{
  "n_kv_head": 2,
  "bias": "all",
  "init_std_o": 0.00359,
  "final_lr_fraction": 0.0,
  "batch_tokens": 32768,
  "train_tokens": 197300000,
  "steps": 6022
}
Each number is 128 + 24 x the weight over its row's rms, rounded and kept within 0 to 255. Layers, rows and columns count from 0. Numbers have three digits each. The size before them is the row's rms in percent of the matrix's.

# layer 18 attention value, 192x192, rms 0.155, rows 117-189, columns 96-191
078:107136131138156087159120196155137139091114065114098100107121129140135127113145133150098164140064082130130164132147138109139137134159096131135133145103097150141117133138107120121166112165122143130149107186117130109131094119106085157159132120165087113138105114150157096172114095094147130136
066:156060110142139139080168141151127063137121168119128157157124151141098099195112114159113109118132108143120129112153126076158144116118205066154137126106147120147079103115174115137176134106171110133135104109132116098146145157131125155125104095089166142151129091130147161130161131106085129089
070:159174086133145139116144149137139152127084152114092124151089124168128100150119099169156140087147132114140134145081183090111159134155130132135141105115120118181128143135100119148149134106104180140138097128110049154133131115116131131119182105157135109127120162147114124096085116151161156106
070:122142139125100100142157133130119081095106130114116142127108114125166156121148110078108113141136170090144102160132128133122128098170115127099126139123133131110094094134125111067114084148097155131117139113125123133125152111138185120137113134130168129126106154110149153154147181116115121163
078:109129109105126124153124115143103132155114120127168083043124111136109101166081114123130160139131139153131105124101167135133162137130126121122192143110138174111147144136044153140136136146135109128132122107140138149136143133116137118151131151113125113156115146164107147144125160131177111167
066:103137141150146148139140141168130133147124101129101137118171152183177139158142099150127161104132120140119133105137118112158108139151164156157153087113152125127130117129110126151149109119188147126128112137153170145091158149202108146144137108120167103139112126082115109115128124133112116161
076:134159157152114156117160124112116091092112115134122145117155132146165142063132134150126162080139130154133135117133129124143158147125137111118133116113108161135049100125110113108155150117167147120094135128132173111129177155132112143110170147142107162106111115121141083123138110130077123112
075:124098113134109104144165098143142143133106126150132125180122152101106121116124153149142104169150137131143124119124098106088136108123164147126120092136126115144111134138126103139129147127118148124130168088150131132078179122141135125078106140114120097134107148089118135145076164096105146070
068:119116132094163160113101112101116138112148131090100073117098117141119083144140165159140133105142128121130129075150144138177130131111129145124139125091160142096124136150121142153088126107155123145170143145117108148141146169138081122125154070127149131105116146114149101140120108107163139130
072:123114136109117130105168129119115104111146113118120126146127130131133154126130147152131153109151084136135126122137098149159141154128119136174094141107061119106115129142133105135160135138077143142133063138151133140074119137087170163142123157068170139131096109086112127134155111137096162125
074:145110107085084127117135086129113140116134134164098124118151121121168114152173128129102123110125095108096140132169117137094111134111148105124124139130126158168153128133134116115159114170112071135177113087119071113145121135110157151124079160105156117135135138112153116134153149147124141148
068:102128142098165116178112136139126062133116137115111149151133155137150122112109078123141143158177130141164155162113136142137142108174123158191129127111100133130103124125085092117127121142143173142097136145128145127175151181104118093130082134159109173121121118132082094150178130143107117152
076:087099142139131094086146126096180113115135155129154148088141131114139113133142135140143111132115155162161132136122079136104149072146099153182110110140125111140127164163142149115108135103160145108120121125161123131141139179123099095124116091107134103134135142129138090126106124125111126106
084:099161126155124112115157102072136142124145156162129109101150138140082121100140166154142131136133086131132125124139140101140129121172162132159102152151148166157122212146126133126147123167163098143140122148102156121123104082147147137092108144148107111147095143098112129116147187112121131108
082:116088138127134115138104160156100115121097127135132097084156140062117119113134102116096155085106095122113121133123137143140115133133092121119125130120105171102161081121092125134150102135101144080188080109132102133171090188091111154120140116148168171127133099137131131115143077145138129169
069:164153103135137103130144121105144218141115112143072123141141200152129160121100172131104171128145108123132143127116126171144174106129124108130116129093133142125130114134142181113139080110112139144174093134100146113133116072122118154104115108145155126136136128086138159140139131110149095145
077:133090139129106110115116134128155093133116138075141138122140128094169126148105130091123152152158092175136183108118104122134151150138128153138125125154132102146134129125144137141164104154160107129107095114084104156102124128090122172121129131122124083112095131087130121139121125136150194107
085:126109117120129143136143100140105134149088121131155120121102130098127157140121114147107124133172160113158146155137134147117130110175098147114123121147157111107111142137119144144121098122122171154046130133141188112103161121146092082094137080133106144190197141164102174124096112126082106115
068:154102133166108105127149137106079086130133111132119150135134094150126123126149135137152160144148143105124116115122134121143121159104099175113105137139115148100156098151068155100098123091150100090098124136101163099137132112126129152094109134090096106143142150138129154136111151127141132135
074:127183143077139127149150100117088094121165122152095080111116101111110131123117109125108122139157101137132137129097143098112110152158162154142106144129093163098124139140133110123125132141144157153139109119137117081137137132133130113143148153158156096140095111134151116154146092114140117120
072:106122163161127104143168130116114083141095084115126105145122150126070115101146097106138104160110120116205159136111120108090126107132127093148109135069105144154112111120116142126127142077120159183129125097108148139122117134141129164125153121130115163119120122124126146116127123132154106166
070:166154127103154135153124136117135113091120122116099117126124115139183128123130119162149113104123107153181138096064095140109138168156132108147168092135113109156173093147106115133173142121154160112113108114147099144167076145169137134176161137117146125132090093137152083122086126147103159111
078:168120149165125174180132162152144139132141122139139144151153133140143127100146139124163106132143130101144121128119120097124111134155131144098107086165074100108135094130113144129128148094146132065124138125085115175146152121097153063103114105103126105123149127125144125088138136117116123119
081:102131113152155164133128143115133096144155183076193115122154136135154148121094092132102169139109141116112154103145124145104147113124113068156134095121133143192159131103108139110104093095134121122114147151091129130118091109118142148110139120127118142094134138135118121121117163140158097145
069:147081120130152133112154117152144119134137140097107121149172154137075159073140111116120113081164118164128112119125149143089154110136145138144125132098116138110162163114124153145101081123137142144117123126135143107122092125143148123090153138112130219109138109114141083138167093127140101117
081:153117133151148101122111145126146078187098098107134123180159142110126142167142127106139138084129113131134122123127155132165157114125142124122140115121112126141125112123113152124145135119174140163155103116138086114169134137163102076159122149133112129114099126121128112116108132107106107143
069:138173114179117119111146141104118148099147090117137112089114129152074096127138145138097138147163114128108185110159110106146153107096114128141131141104143099077144169078141143090172209114142119131130146143145145104115111111103147153133117116097160113171160124121121138093088151128074108116
076:155142157120158126114183125098118123128152129134123065133165146105115147119108153190148112152108142126120152134132094172115110179104126114099127093118129128108166131138132123120126168130072146139090137097125111176107128148129121114099146113108086111130147142159151115145120129147133091140
066:147139153132120127128104106145137099142113133137162146127099144132077173104173129116128116126154177154151093153130102148129107129128145187134124140176147116149132093147136164076129105107165148148095127103081124121162129132143162080182087147134124136143099145105140090154151122137106132130
069:157145140126152139129095085137092147131157165077141101100141110136102194151131083156155108106153135124116113152139128171114095137113118104104134115108089153145121101198123126150124121102139135115144127161102174113114136153153094141099141097120155091156118159134159130157103115078133102127
073:126094119127133140158114134164111077132159105138121124110087128131116125128082153119124145113127126108142139155122153155166155097120148127100116111148133102155126164140160159148185120124101155131160159169117128130109140103101125123105097128149118083148101115106120166072141143159156157110
076:110121128121103092169167133125152125131080146150152170136081155129127151167131098114127157149113108146138138128127109130128104125138103135130166068117141112086129147145117220107141115148162122145142166127114144113158146136124111111113122094135134107096144110141116107125116113124108189095
074:119120092134156158118140149163159146134078154111176097156106101171119078114146114150105162167136106106098126110110112128165122127130149168127092116132154096094151135138122139131165116141081109105143106095153096208115114118140121150104170163189105091117130115115110102135120094114137142148
084:151073146097125127112190145148125141115091118118139144141121106142117107111124134075121070178108104112124138100120135104125131148121119161109132122123133159122123128090166140137178171123132119195133169133114101133118097127140149124097156103145108159171127101125160116133117136066119162138
073:129147130129123104159126091114106128145153119098145137059141117124115118117170186129148106132120165119148142113153137090099167106128118116104112129136115151187140150114154097113132113121128121123109148125115105133126123112163133154169132139121168093105113167117137079121126188143126141123
074:167144124111139097122120101137111085135132162142112153119148124092157100104158153132154084159154155119121104109104133090110146092133159184103106133124112131100129176139147119098136136127113149152126126108148074141112156114145139098136153151141142085098108125151132110137127172124149150131
071:124138131142151115113130154118145105115148112134139116188126155150110173113119091137134122148121126127152112159136082063093139164131117141070113157107161139160124169143133139100101133118107143124152118058130101140151124124123181120099164164126149150138123151112128116101132139099091133068
079:100116054160141111086119144168101159130126142103142092102122099138180098136083118174114147118096115151111136105123154175178104120097120122111135130110099137103164121131126135146147138153096124098130094139108164162090163139150104138158106127163141091113150111165145131145110126155117147140
071:106139131143134101150134128160150140084163138139120111105120144164117093145150112128136118134091104128136117101158104184136093149103123123164136139117117121133153117144096103150130128157130074103161128079106163126128100137138114141099120137092144160159108131110130114171153138157065115147
080:106108119120117156149145111170133123158095108096174100135120153151104134172116070168146150154106115118106160162120136168117159113159103138097089120123096090103152117139094170178155095131131117137115128146071157147142111126167106104112152121151136141130134116154119117127112087181141137120
069:142123108115141130158154132133134124120137115115150138117124140173122136162111068117122107175117110091112113161114124120142111106119138140151115129116171099133131112116184079161088130111147106105095126121138107081100146140086121134154144134114116126124156158132105148128128133163107135148
069:083118153108113098143140178123111122148130120125118142147124119128149131126139121123152124124190203126138104135151154157147163126105112062134125117096107153081097121171160151144137119124107164173083094145104160146130127140132114123131155114083095144124179153121156131103145112100109092151
084:110114136147122169126112115096105096120135122130133161130175146096098145130139116127103130153133130158075116136157097132125161126136143096163145152163083099131162114105114115103117172056118086090114125126126140121117141159128114132173110146166122152101108153122123136101116155149143148151
071:120134102141159146151145108134159132106174118105131091074130163139094152156106139093121115111146142145113123135121163169108128120137117105126146112092131132145126141105107126152102099166129155148132110144125132129145112106098131117112167059100152124137154194147095110111133111140138129115
073:119114130145086144147102161176126116140096089148120129112109129093116133123135111170133154106118130086104149110116148138157138167061154156118113127133105157139084103156104149129104139105137105135189151101136151152135128174163105120134114194095096147129154116118161120145109112105124091114
068:161096155071137107095102088085101134117125106122121146125185173097128122143201150125102157132163131135125139117108148153138118148139095095130149109138152141138151121091115098154106133089129120112138119109129098101125127124133173154125114156089110137121157169137153096157132133127140137133
073:126122159090132129140139150167160123124120132135146109087142150156069110125131156134092132135111152131098118100151115123115131138152113134102140144151125100128103133089138130114110090133101060135130121105100179138119097125082136137127117118065129173162163137116101112072175180178181161122
073:080123131130159143139089108171138139165099138159139096134103098102098117158128128133126078156151127099138120107131137092130140114128123142137099122139135108134142143134129135126135134114141063118113158111102114142098096113118110124125111123087097136093121139143106128131145118128157174149
073:160150132134143151164162098133092094112141111146170092104172114134121137097146117151134131125120179105140134125138128132139130163131077105120136159077121101133064092129120114099146135176108143120193128100141127129161083113119136171175119092140167135083103134128121109097114148174100109146
072:121153119084126123093163105107111137114176102148143114127144115156108100139167144091132125153133122155081121096118156144097090097115162133111084093150128121134143128103122124139124099123144105126120155135128076076150164053133146102121134115173145126144104121098118122097172130161104097133
072:101137133154089116149124135107158094162133132062118143142138152152168111152113196137111134080137123129102140098107140133166118091108081126158148136124119145145138140123140109132144098141091121138115148108178111126145148140147094121179085152077134117155175090124127161097148106126116147118
078:130118129131114100112195155116102138136117126146120145129173130154122121153157087141087124107102161159124128125138122110156118162159073110143083124120163140150138081165140125174116123121122119131131130119141122171147104194126077152128124142151120118127102126121130133149108058126146087163
074:104130121102087096105124137181125164089140103126108150104118079145108140125129124120155146107103065143100138140107130102172111125144081113150170170115142144190158115142166152179101094149124156120116115130119152117135095129130119125107153121118107128153120104118174136122155114164154109133
071:147129135125108124137119106133131108107098176140121136142154071093108149090090098095138153114123094120177124173123093155136123118115131128153171085133107151121090154158174145134109104120128176170061119127154140141157141117102127091149135118167147116132121077140047086084143142144128118109
074:144148140156118086097097131154102120113127124103117064131126143148141150135108110110115143128140090154131151159131112122127122125141114144147137111108107105135111151126127109098140111093099081185133153121161146130151127153140137083102193109154110120123181098162119132140087116127120119173
071:126104104133115159118108115133138151088102124118144166133164111094097186117121105112155081128149112116138119157128199126113147128136115092144087136144110144125144126146128145122140136116147099131131122104145159103142122166150134112141119156082124120100082131124142118124150136149106078138
072:153069157123105154074153159144168097144109150141114153112113110121080129168112135096189137101152109142111127106142132106132161075128125119184124125094139117148105096133140138100129141134124114156070081122148125124122161139128108141133126147100132168148161109083128132126127134150113154118
073:131115125099138125122117166144152131143091109102121142107138151082147157092118156109131145101102136099131121130151148110157167141151147095117146120105110079158155101097182119145090114127159117141089099136111133073164174133123151143130091103100128153165145165140124167112146145151109137131
077:111126102147156129111164175108153142146157098079150108130141170173140170140097159152139175126131106126146160139124142167125113129093117133134112185099112119127101106139083124139145101125119114125157121131140134114123096130148101132095127121116089122129175119126132138108130101144096132109
078:147132167136116137111172165156129128106129097123133147111162098178127124098138129136096162165144119126116104088120157075121129156145151129118131110115113155106141066110112107082148136107120116098135106104087172162138133108135130128113123160170151165130104152141073141146137123161123127192
079:098117133140132174124154147161129140083186107130125135120131105135141146152120135133167155128130118133102135155137145119178106140110143116148144144103076155082138110115135101111137161125133141096149130109162113123113084194153100116135095116151150123102148127132083138105113120091102120152
070:151139139129150127125100154129138133153133146123150127110137067103125109087148083118119085106131092110102180118115191147114123116120114128161127153146128158104135076147121135194138141124144136160193110125115106103149092092158146143117152134146129134106089110111109135093139144151122131122
077:064154114089122123068133146154131185110135162143135206127121115131166153145129118128158114136108111134142167139105142137132158105134132127095137127123132141139152177149137158135138104101129129122142144115119113143152165107124168127139100130133160097132139112126123138103164132161123098156
079:167179163113101129139104141085121143119129102131105117168127085172119127094132154097112108143115095109173133138124140118135111136121158148077141122111086132134126135118168119122082149096128170103132152107147076123140100115137148112144118140149097131167121184121182093117132122116144100116
076:074106125127124126098110187105103132102153122125146104107146119125120114135086138141126134165126145121147139095148148152131119151099118137159090123131098121096135109137146126159113134081149118164131138164104133144070136161122119123147101127179106132127099102123091135137126124147117146164
074:082153107088103139139129117120092125191124094189173119119126137149149172130124115109147125117152168160112108090163093097144142133144130150162127074114160152102157137134116138078129075149102150075158122088159120121101108122139102116141123127125143132120131122139124138145109139131125119109
071:138164113085141127103159134142152174160123148139117121099123091122151134119129062129140105128120128105094141132075139164116147124134127120108080142128148092124154078127112132150128152127148139148145103131126103135141123125094147137132078146123149112179130172157088104146141142124167122155
070:146139119141075166104136131118115082114113137136121159099147114085080078167115116134128148131137163150128114141089118109148080137130137092177143105197122119110119136121115146142145173117164114111144153107134117161109134132162133082076128137185077111123132121123112111141145112122118061133
076:123149156102125108138134037124110139176144178152157129130111129131151142105126097096143148109141119157173128157127147130147106123171182154107101124096137116146088143144118122143122146081130131140125122135109134128132114150138106107123145075145142117091142174148104120139117120133123122160
066:106101102120108113105096151144088132133120117122091098133155106169135107172131076170118143113122057097119124138137143151152108120106119142163154120146118130124075140143146147136161111116110145101134128146152134144143113126147117150143144125140107152127112099138134121138119051130130126141
074:135169165158177137145136115119132122129122124080160158160128179120143155071154189170109132044108137122150131126118143106132114150123140158120095123126128140129132122136085141191135140113157137125078144149110135106142117107165116068119133097142112122120150159111125097130131139124115091157
076:171181094141128154132097148098146101131146120161168133129119142125091123111136177147098155121124079153088133123120107078124132109083161138166156113109142139156143140073116133144152159159128059106160104116129064070116137145157151140106140114110144111134128164103117124100117163127113120115
072:142174119077133147117121093135129133128137157121131143102110139115130111090155107072114159135151115127137115165135147110121115139142124117127173126129184125136123115094140159122138106129155157139137148094141123117160146080115169132130160135114139158102106133085149135113196145136118098090
# layer 18 attention output (transposed), 192x192, rms 0.343, rows 117-188, columns 96-191
080:107100134152111096133110104140130144175096146174155116106118073131111111138133110143129113112130119076120111093099143133131076078135137084107162131116144161095153114120129107164120160118123139157102161088123128123116101136137108098115102136173193137161157124104119129124151144147124075099
068:119152137123131133094130147125164131139134117122133133090105108134134170103136166130110138132137121100130093116117090196083110161179116147125130102133134141123131130115111167127090118149122169083132105164123117131133092101109118117169153128128100135104113146124127138091140176121174126144
069:099133166151102106125104100119143105129151110090166110098176113148135144126151122101116126137128139130077102118132118152110114156120164107120145185094138125097142174151114123129131098130157123161106139119102133093123147124155151130119090149108122174085150111161114138124171155127081109193
074:177129107162144149109107116164145161148167151118118146126115142125090143116144116160152137146150119153168158081130154191133117153076147119119145111135103165113123143124143149192131150130141099164119133138128142082121130088062157130156124118133099132146121100107107090128089084144110106124
074:120109103105149132168129155140160160103126124108122130160112149091157123078177102113119114125137140119100118178121145135108113132111121139146066120134105106128123120113162069152115143152145125159156131137077124118112132152134169099141146115153160098142123138072128085079109139120101092135
070:109079116121115133108116133116152146107168125113163097123127103085101116132116138106114157166106126145142147153167162107089158176129090103083152125120146135132148103119107118080117137118104118136100130118128079079209098150139151159144149118143127162135149131109140119062138119106153150062
074:184129122112171112117114129107129127146180128112169180109080132088116111147131171097072122154115143160096121115073158158112146135098123175089156134144127132129152155169153138140132109155134109125142133120135083112112121146144166122133111099127193155134114119155149159112114114156133136122
079:152148165112140150129108150113105099110130112114110144123151190158180141116087115112141097166111120124116117113170150179150149125124094114128133140110131085100115129133157134113154133150144152085113109137144129108131136131117159131140186124123106150114151143120131150099166084129144143156
070:101110115171126125132145107132179144152137144145127128136173139122116150146128125133108109169134154134111158148103137074093140131169164116130149087114130138142098139123125124117154168145133104132084127113105086139120125084090152143093137140106191132141107142108125161125163139123111125141
072:126167121158124143117093131107143101132110121123110142113131140140093171171114158115101103133163140080141148154121108154161083141116129129106129100117164117127097115108117183122173115120167123109139150108142151123149142133118078073157132078144076137120092151171162161128121131157133125116
076:098137141156113121113151134147112146132152079146135154091120145141113112087074108136076104116130145128194136116137060138116131092103130121117102124138100136105130115123161093142083128111151162120114122131152193142128111103130141131121137102129111117122131143119140102124149111131189126118
072:167115087121115127131110126102164121098124107108129121116102113103120163150134145127143127122104108127102092111129127128139120147072111119094134139136121123089131125132093135118106101096137140153167111129108116100113131139169122141120172124123175150195156145182130114109088143130133122097
077:153130124075122152131104128128080123156139116150084158109143132139144092127135158144155130158158094106113138154119155108085148171147135121138121144128146125092137109113136133168155126120111082109117133124108127133173150116124077127130140149156136141179096103092112118067143123095118149138
078:132130123116123121148140148137114117122158113136180133148115127164156151135075120133132127125129153137127129119102116126123108100130113127081156092103101085123152090099172076106152128121100111153073133150128109159140128173136145117139129100132148136114103119139135140148163073138143141136
082:089125113150102126116155124155181181136114134107109125141123103138112126140167116150105109163111149096165087175107132132196101168108126156144110140106133115126093201115128137124123117128151130168135111135107132106096149149148083131142132125094149102136118137111139119130146142119142113099
073:085124141145105131150102106176120109160143135128134091096115126116100132124159144150155108116116119142180084153122182101113081147137133121121108124159116120197146116115125099127115184172143090115105178115127142127135149158064178082160124119118125140104127123099156096136115134131107098116
079:162181110113152129098160138116103134131130115143098120107119140172118125140123117123101110112093140104150099093128095142084134126110139096131127123122128154094105105144125096107134175128102131105099130120157139097136112148199126096112146101179156157118113113110142139098186178111127098150
084:137173131121130110130099140124179115104154141105137127166129109138177111152124127081154129160111105155115100090135160153135135120105114143148119141136146118121132133117127134130138128145103111085151104110104051150158116119119108149133111191158091148116120129113107093087139142140131142097
066:099157129114151154141109136106127170129120126100134091123142110154127162139118101093119118099141104171105175159141173173145152119126078154175137126124130137139133130107170118131175150138094137149126132123143150126120142104122107119150125114151109136127117139139089146134108113152133130126
072:132130111077127120122091142121153109132113142105136185101128129149119127140127124119105124111096127114103112111121112151135142083117124108119144112122142163116165120094097108143112132145122116121119167121137138194117131130136145150085104095117090133162120144133096120108095131143112152141
075:147123146094125145145124120158148159110107168169117117082118134146108112168118130143134120121136131151115120124108192154150109129130121163064141134130109094131135148113142104129105155173160120120115145161139123132136142099102131119156101136143141098131122124152123113093113129117119092155
074:146121113151160126129111137099097136145178159121192181118163119144123128131117148126107168096130156134107070142170147157146135113121159110128122156088169130093110158141100139121130103154129136147145156117116128095130171116149097138098121133111124128161149168194142161123162154118152127170
076:115125157136166129110126103140111112094164160099122125111097133131138122132092132097129115133174139176124128147175120133145165141124137126158130132096141132117120126084089123126152103188097101177146148111157138125129127106139090087152117130145146138146107152147137127117113085116121107143
083:174161124103107114109129132156125156116123112161070100167137171127107176096149125140157146169122109141146112136090116095144111181136130164100095126118130128088132138165153109137131087113133149126128131125141128157134123114150120146119114124147086143145127121169131142103137095129106187119
071:126177139122080148179121176151139109137147157130140156107130128126151141126124179144139167134098164132138101127090122136183064119135097132121157142126131093133117108134119115096117182120122104125138160126142091140146123145131116155102133120152139110121117152144094138167100117160134182142
080:135124089145140128162123144096121159105124174126141151087145089108149102101167124100133113119098139147127100110109140092110107159150103125116119140108129188137150149114119140085089173159129119114110131119080135113141148149134132128128177120124161118080128113137100152105127123111133128139
070:126119147095132173151140141102152111149099128154104119135120110109108124124165142115144158123147102166151104132089122094116158141092145143121115087133103102151112136148197129139108122129095109140155107131095162152182076130121153104144113105159131166119081149099153103089166147129165122171
079:134126117140086124120107103129161115109140128130126159103149110110215127140138110119089187124154106164105136145138169094100158073138126122161106156136141100139136126156126141128142096143128110134161166159106163118139147129132098158136127111114095180113129125111148128133138162175175136116
067:126121102092131110139146154115108144121163134122153153111174167145152128120064128146123119084115151159098105090134143115130091158158116136134164122111113131145145146102114128173145157149113134122126126142157104144110094124099055150114159091149152094128133106134110112119102115095142115126
069:119162116112091102116125173128120109130133134138116131140138112130127119127135122104093148097143152120146160090128137112102149128138173116149112145141187154119122165084156150136108139131120117152123185068130132137123100106098158129169148135103112155086123065112101132133097134163153162159
074:114198168098120112092134116130213125135108131120101129160152152149133144153123137138124146140153087142100117114145080163107114110103127143133123135114092152127105135143107130086109148143142119137121143100162124128123111123151121106143164108103145152124145141122148125118130134135123131117
076:143146121115161157137112115165122121137189100095117070106140104127138087105131149150161130107121108125119109131145158137093139116151125106109137140129140163168100140081091109168116140106134125101076095128102064095119131121129123123162115144168166140165156086090140146113111094116121071130
073:105111144154123096144149068109122131129111127148114115098143168121127111129139116127139101137086141121130153118157152107078155151124104089103160097105110106138106121131097109163117136101177152118117086129070167101135171136150125093128120110108142125164118158113101133091160142098144085125
086:116132131159153114154064123103137064122104170135108101107100123141168132146091129201129120113117103125152100118150109151147176090141137113095119136104103109106104135175101181111123163135142160143131093110109129116104153159149079123129100127170150124124124132109162083120147125176140097149
073:112096149116120107148105145095109162118162094140141140134103143172127134160052099119135104117112108115118103138132122150144115127113166133142120136133154113116148140148108115122166117140116144137144093136141156105147119117144154112104162189148110107107121114129145136080113103157110145151
070:110103104113103132141125140126086160141155148095104136106122088138168137149101084120161175104107128176142156132153144156133137116145110111151188080135146124122139133179136131111119131114149125099120142139076154106102124095129153136138141144130115122105094155126186164103117123135072167160
069:147105121144088118115115128122106126116105110150093151039134136128176102125165160153165126123107132119117113132125128143147132104104131082117170125122130087129103128112085127120157119114107134157115128182147109105130111132144145126132099105125112140154139126162101098136134110167140144106
078:101150155129127118147119118102166135148090120125140132141150124141064154150155102117129132136140107093139152137112146106119133106170129103157130118161144167142101113140124112139114107095137115148144132107108192083171113106067142129141148146103123128144142134086119078121161129098141117098
073:101118136151127173096136171112097126144107111143132164129119142098072200130116126145104159116090154123150140119117133086104091109105110140164129130127137134106129104099122105165098149105118160150131159160142165140128135154124132105158140118148096086135139125134115101124070158128195119113
080:119161119106092150143101124125153157107129159173100115116124132086149150127151119114135114135145139146146112122126138082134124117097110152137133155143138168157118132109125112113095113088132097104106158136121069149155138156154100130132104137100100116135151162105086106072125156052187121109
070:145097147165106151095137131108145115131083153124128071159117128111133144081135104153116143110131151134150137124158153137158132177131145090146151120138115142132100134128082164104160126129085153155165110146159205169129113078141118161121093104120107127150126090134118117116115159140140150135
069:167133102132159117119100063102116122137107108091124147115148071112124146150102141140134108130118105110145166124105160137113094142126173188138107115174152107140132140105076161123151120140136117109141124094160122140151185133110126112131135130156153141097101095130117114127114155122103162121
081:158118131093101099121139114161107133117127143165118094138103171152128100079138130099148103101135100106164142157078158140152165130149105127130103087102148152120118145141136151111133117147118153117164127174142123127084113128135116134110147109100161117088092145163149128147112110097115134114
072:100125136149107125114100153161135128126122161130126123166132149118162115112151114153146134136092139155131146171113137101135091124098138107140100151136136116165139118122110140120110153119137111097151152159148110169130092136180147127120089147147139128152095109093144123155139110111116147161
070:132113125133156108132155141126139167135122108095103125133122110116144115124113158108104147157115133130130140139150115122146103114126105155133123133137146121090190126127179138157164131163126114169115118143108165115134104115086085117139130085118135105088136109129077156132139163131136143117
067:115143085159140121141106168178113108098106093152107117116125103125163141075042083099127109134119114140137148139117138137173157147139137136158145134136123116127128135141169135109162086156096132115137144117133167150111121118119113130149113104184112087131115120149138126126120137117107134100
075:091176149158125181122167143104119171131136151138128141162140109112148154136103140155130130175126080131150121175110106149180159123122113165132111113113114133125151124135123154150172117122162163127142131145156084098093120154190150109161145112106127114112104116113131141130124136093126116138
071:115111146129070153143157157099130137117161126138156143171126159108125141137127114124107081095116119116143154203139067131110133104114117148108121134150131140115115123083131126123135144163109154115088140159130090146114141089155129146163111141159114103144118170143177148118120153081128085138
077:143126132113141145102122125128158186139135133134124160104090150128071159155127095138078111146114119166120130146114147095173117123119149114103116148158118171132158147119108155133153110103184164116106083147131127112136136100132163100111143139106114124122144137118143161130132122102156112110
067:129088162139114116112110141138147113093114149175128166127146130105176135093089127165097143071118099112126139155109134085161133139110136137106155123169130121108133112135108125120120117135134130145108134105132188166147071152128102159119119143084144136134129155138149110143111143102177114127
071:131168146134162133109128128126129152113130110103180133133096123078114131133149107106139111163092085095129094170158103118120127163164139147140114118111161145148105096121123127136102123108150156108181089144095144078150144112122056125181151113108106124105113140134115124098127104151092121104
076:126099115129114151089117114168169141111122121135140120085110138096113102154109123161152123110136119068115123118124149152116154142133171147121160132146122148111150158111113099108132147147148148126097124094151176099119149084125125144145109118122114119123156129116109139136140177155153170085
076:100140128152127169129110119088134122126115122128149094105182146122125123182123118136098127109146135068164142130105111128142106163125131115085124159142108118094123093112097087102126151129103092164148144075116119118077135135125105138159114171115132142110164110113104093186095131123126184097
072:122150115138135151134134163127109099153146133104134147151103137093135109142154145143142130123158122128108138092134119163129121138142090172088119153116130113110105145093073133105113142098111116103172121105096092099102105136166146139105122168079110176142103108165200104140086126130122163144
073:149138121115127148180159127099120138126143174098116154132128083106126088137200149112150135128103112118166127066110097107126135118083153061091132129126112134123131160094135127134110150149123144110143128103077128144100116152104140131160135130107151137132080158128083142107126101154144116129
072:127138129099114123147123144104127096115131121126131116154149122167149103127114171121116143117116137126129185151080103141174145132082115139124093148119181114137126124095121140085123122164098138148123140166146101139143151094095143110126130093136121108116129109119104132130070113121154182118
076:116147120144155123146110119133131103144144146095114112126115137164131168112118127140100146124111119106084127132104095137116097157148086142068124139171134089091130108083108149094162144099108163096163127139125122090119103107131097133153137145107111125135078150154134140117132120112156121125
071:100121108168111092121118119114119120126118127126121132146105072134120126180100135115130133167110101121131110123139121138107109135120090149121121123120139160123114097149088149139146133132125131119149099135158135154092103096180119161136121151154089123130083078092138085150082119092175129127
075:119177146120132142184120117135108132120129155156116122100137139108170089166174148112102136133083138130115092143113087091169090136108144133105149112113123160153126103113127119126111131113098116128099132131138127119138117177106111132147140140130134141129138159148101132129113129126137149129
080:123083114089147122121049097147140145099158179137128109128112161146151157162121130123150088106081066154169168135119114156138092097157123151116138111166140113109137149127148118158130099135147120164134136143153139112112143160120124121126113102119145138148121132135148092079108137134113077099
077:162126089091127120095128122143127143190105153107128104126143153125110067133164123126135121135115147107157144111134091119111147119107136130126120099156146124152164131153110168125116105121130118150139105136105126137127131141140131161121158120131144124109126125095132122107151143140152109117
069:125126108139130121119136090145104106106094129129139151120114173161091125126129099166117127119097168140173111130125078146215144109113100114077137135137121153138141131134123125043135084139089124115068125114135118158121134114120150108135114113119100110108164129145155170188127163106134102099
078:097142143136117142142149136102136079134142090144138104140155115125101119124119170132144153126162119110145132139115091124140129157073130134109152139161131142145113105154123109132143118160174110124110118106104120107144085154099124117131109121116085162174134183106149111135103121118111165076
078:141113091122161128139103096169084128098103178138137136063104139076121122156146130149136101123136143133089131109143070138095150126168109103129159108122131157119136136167125135147134174184112115160154125119132140145153155097155142153081115113140158124093107088135105134185094129148140151150
073:137122110121103165144130104130160128107068170129107121189125109164096089155129117139151123116159108124108157169081111061136163126152105142099160122148137154165121132147127131105143125144077116102103125130108147131146149168103124092130120114118147114102149142124161114060118134090115088119
075:160088154139134152139115120148138136116186134081111138141127156115123126113148172125135121155131117130124137160132188118156126120117145051092103129139137124166136103086097112148128138135179136138120108129123113139158120083135124154132150114121135126117119168112135103085154128138125163091
076:103077139152125145132098130119110112080118059165181134161128164126112101098147118106121162148132128166136120137161107141123116097111102123154130097144101173126156145130142093142111104150142109144139144129156176164146148146193093109141177120123115178148099128062133101127108185127129093131
069:133107076095176103150127137149125157153122133110138133153138168151146145067132147085144101114187098156127122147114134157077146121124107147101142144125107135154143130146152082070101119144088093141101091149097138123141132151106117131184118128116173143130135123127111135124099149118186165139
076:119116108146147110153129174103157075065168128097110106133151124104084134164118166105123124157126144130093113090133122094084161152093128108100179127135090158130139154150116140109115126117146127120092131126151060130119148137136158132119125175109108167123137083116138088109168111155147148109
068:109207143156149150162157129121151117140094171137148132120112089121130128130151161114095127103152151135151162099123110075129118134116129117079154191116138143135140132105114126131104118145132119130145134123083132127106148162115087182122121095061138159151144157142072120110141134106141144100
074:123110106138118102122136126131119151115125156144146155125137135099129100177069117132134109213127159185109093136158128129119142117127112151148154141138180129166124105170157118113123144125145101145104145114106130166128119125115121103130112128153141174061141079170140126126124118144112152108
078:141087123132139131096131106091112134151163142137108134098102155117140131103121112144111091095126141118114057119132091130131092106163141104113114119164125108145145132145156164074104149116125170129088135132122169173129067107110107137144122146141132086123103121152139133117135133130130118165